Each number is 128 + 24 x the weight over its row's rms, rounded and kept within 0 to 255. Layers, rows and columns count from 0. Numbers have three digits each. The size before them is the row's rms in percent of the matrix's.

# o: layer 18 attention output (transposed), 256x256, rms 0.184, rows 141-159, columns 64-127
# v: layer 18 attention value, 256x256, rms 0.201, rows 142-159, columns 64-127
# q: layer 18 attention query, 256x256, rms 0.189, rows 160-161, columns 64-127
# k: layer 18 attention key, 256x256, rms 0.184, rows 160, columns 64-127
o141 098:112112105119143121118131161100130109140136126113158113146099135090123112121129092131119113125126120128156134154103136138133096159126103137114090175131133166099132123132097170103150126114175136
v142 103:068119105116105103108173177183153133167161119087096132122092121091110105153088158146128120156148119104104122125095140138127146133138132133140115120094152113102094118107135130087141136090123132
o142 098:188167112151124140149173101122091153125129122158118106142161140152131118097146155135098125124100103127148133153195132140138109124152143116108113131161119142180153095119133146152121141123126131
v143 105:132175169121122069136120148119147145130167148158135123162128133138156104132096114133133130131156117170128099178120115119131105135145095077116134125136093146161151116136155110097174092133128167
o143 105:098096126132154146091182105111116126085092125110110180102131144113114145119171150145104111151074112125148175128163147148128120129130130139150123182109133077135128133122138116182108134136100089
v144 106:098111080140126166142154096103120156127140091145125125091121098118176119138139100108098146176154149123147125152134079188110171118134133163133076129134092139156081138123145138131141105129119118
o144 103:110135166133129127124143176090130109164108148095128127115142180124113158138143161127128167060141134142099117093092133101128083148155110077123165117114172118117132115164159129118107125135139169
v145 108:120120107148142100093126141141144144177131143128114087130127113140098132107117090128102123121152138104161129115126104105145121131196116081121110105140127131131144158112170112081071113129142144
o145 104:160146106125111139130164127135109136105114096104123137121127105099118100123120106139130113159064121145103163150142091164153127121113150148124185176116141083137112128156118183139120121091094125
v146 102:133121118138109113114160094140139137081093104119149145088122128111167142111127136103113115161107106157163116122104148106146125089123128145043145142141153118148180140142129190153111130114083097
o146 100:115100144077177115121150144082104134131180124106132119117106147133133100135078126151167121124140195107121131085139146162082127157111134122185112115120123143086135150137110145058150092145124135
v147 099:082107129080077127119114113131101147114164136117156109137093159129107112167120141140148121120107123160124173122126145123119105144118111091093137121106109141132170111121147165133122108119106160
o147 094:158125116145117151173112135124155098150126115169134166112153140142121149124167127081098101118142155103125076104139107143129139133128148113153131097161106138124112114170115108137150113118110107
v148 103:132118169100153159134107081121131140116104162130134127119146161146120146133123114144136155136099159129135129147136132111147170144088112141147158108146138127111129063129169111124105120154151141
o148 106:099140119198143131147147153185136103142176072143135155124126091102150152120156128086116134113155115114134153135104103107117159111159133127070115151094117121107142148157162104129143138096123111
v149 102:126135099162129142102104137152134124102152098088102123168104098141149171095138136130131146131162096137114073131115133090077160150101138162119108099125130152117104082138115097078154135119112122
o149 104:142166169128141135143090132128086127128119153160110136109129120118103126129148147128148131135131196090149117118126151149193130117130131133096147168134117124123118170156148113169118130122086112
v150 098:097106163142118102164137151131116032082123145163084100130130140126108134099121117113155116137140115135155125125107129126106129153132119111094109136090126116108169149140129141108109143130115103
o150 095:150147138120121162111124090133126115142152123138109134098129106123107112118158138098160093163120137143125126141135128139119120175119142155170122131115151121154159123133119119178122117123106132
v151 104:118182098130125137126134133130127137122133146129112098169179108121101150076135123106124116130133122158146136117185121105124115102137107109118161122148121158091170109099118140167150087141140129
o151 103:094085142118103109151134134088181107122122158129114122106142150127140112143175149130103169135135139106118121105096118118116120132139146120124119145142119096130109124124104159144108141135119119
v152 104:166114097093120123127129132098138138151148113121104165141117103111129116108138135147155104140124156112158142098142103117135148160092159121152087101132136129112148096118107112154116087128162115
o152 105:118108144119148112145135149096131108098112130142161115115130164087149181126116087138072087101122126159110131172103173106187105129185138148124109119110131102117102149170153136145127121140105143
v153 103:156159124152150123126121121096140187144137171115144121147111160189175144133132111152107133117125144139096124118185160090133074102098160153133173097140138111124143130107130102145119132125131147
o153 100:105104108108150094082121151192102119119128123135165162116134115132107136103200130135132104167128089089135171115113095099145155119152091118155144163154115125135116122116120107132136124141114125
v154 101:143116127144102117162112151118113131170126123156161191156154126120122137161108124114118142120107116109110121144124088146143124149132150097139131164135156132120110128124133094128104129126163145
o154 100:110111117112135167126123111139126125112084148138108091133111099120114069145099113082109117118156119133176155117127159116132154168125154174134145106095079127139128109110093099127119103094098112
v155 117:131138137148145089145126121120134111165166121108091115151129114088099154156103124127131174121159104130154115130120120095156159120126173130102113126105139199067110126122154125125090135161154187
o155 102:088148151129075167107143108122111118078110135130134134137125094126139129141159155113142099121135126173082172118161124107136101112117038114098131143144143136155205115165142091121120147082102130
v156 107:142188125135152156113137133096120127102163130158120158151152131106143117159163140089119158147161161136157141153116125175151128133116124097131157148108146141125100165127070120120120144139155135
o156 106:150120119123101100161126144116086121130149111124140086070094154111150126079139124155139106103086112145123099105117152115106080157129114098093092134129133123142104140088172139126148113100106098
v157 104:122144134137131155183095125150143138113130108136099093166105129123116126151073123168150143152094139119135202142130099137152122103152116154128097110099158122100143115127113129149111123149129150
o157 100:127140155136093070083125120152131124134064142125175142092103120132178138129203169157159161100157121088153099187162133150160130130139111094105130132134146141138135136141180169088131117123152143
v158 103:149088103114116096134086131121150146124141159099123098123168130129111131128117121130126090110147104140125107164128118106110128123144131157140154099106097132124108132100179080141145090157159128
o158 104:126137141115179149133122136051149138162152097139154147138108127126151124122181138113107150129129121108069099180136118131143109119129132132147066180170126111099108147174048124139136172105066137
v159 111:122146186129135139161117132116151147119127120135165139127102173160130105125109128131150155195099113124127157126160143113094116150139118139148155117057094131129135148143131132148159146091151121
o159 102:139101097132097119079125100101143112143155109157131144093115138124166147160152125094110133125141072117102136131158140156169124137082128104114136111144160117120110148104160123122123126139109138
q160 093:168042126125120082098102099147124168130137128136157106115142121145120074142101131142110120113142110125124112126123087098077126130147160074153153141127125102181154145127114085109125125103104168
k160 098:082119125122114125121151119135092154121144103126114134135100112110122141086103136123156098134154138109136097114073146128161114166134117139145087144135128117105123113145142181122149096145127136
q161 107:122133121146088092152148120163093136157129126157149097121134060110132123108099116128128114109100104155112115141117097150109086160101135132144107132159128087161147151119113127113119115139101144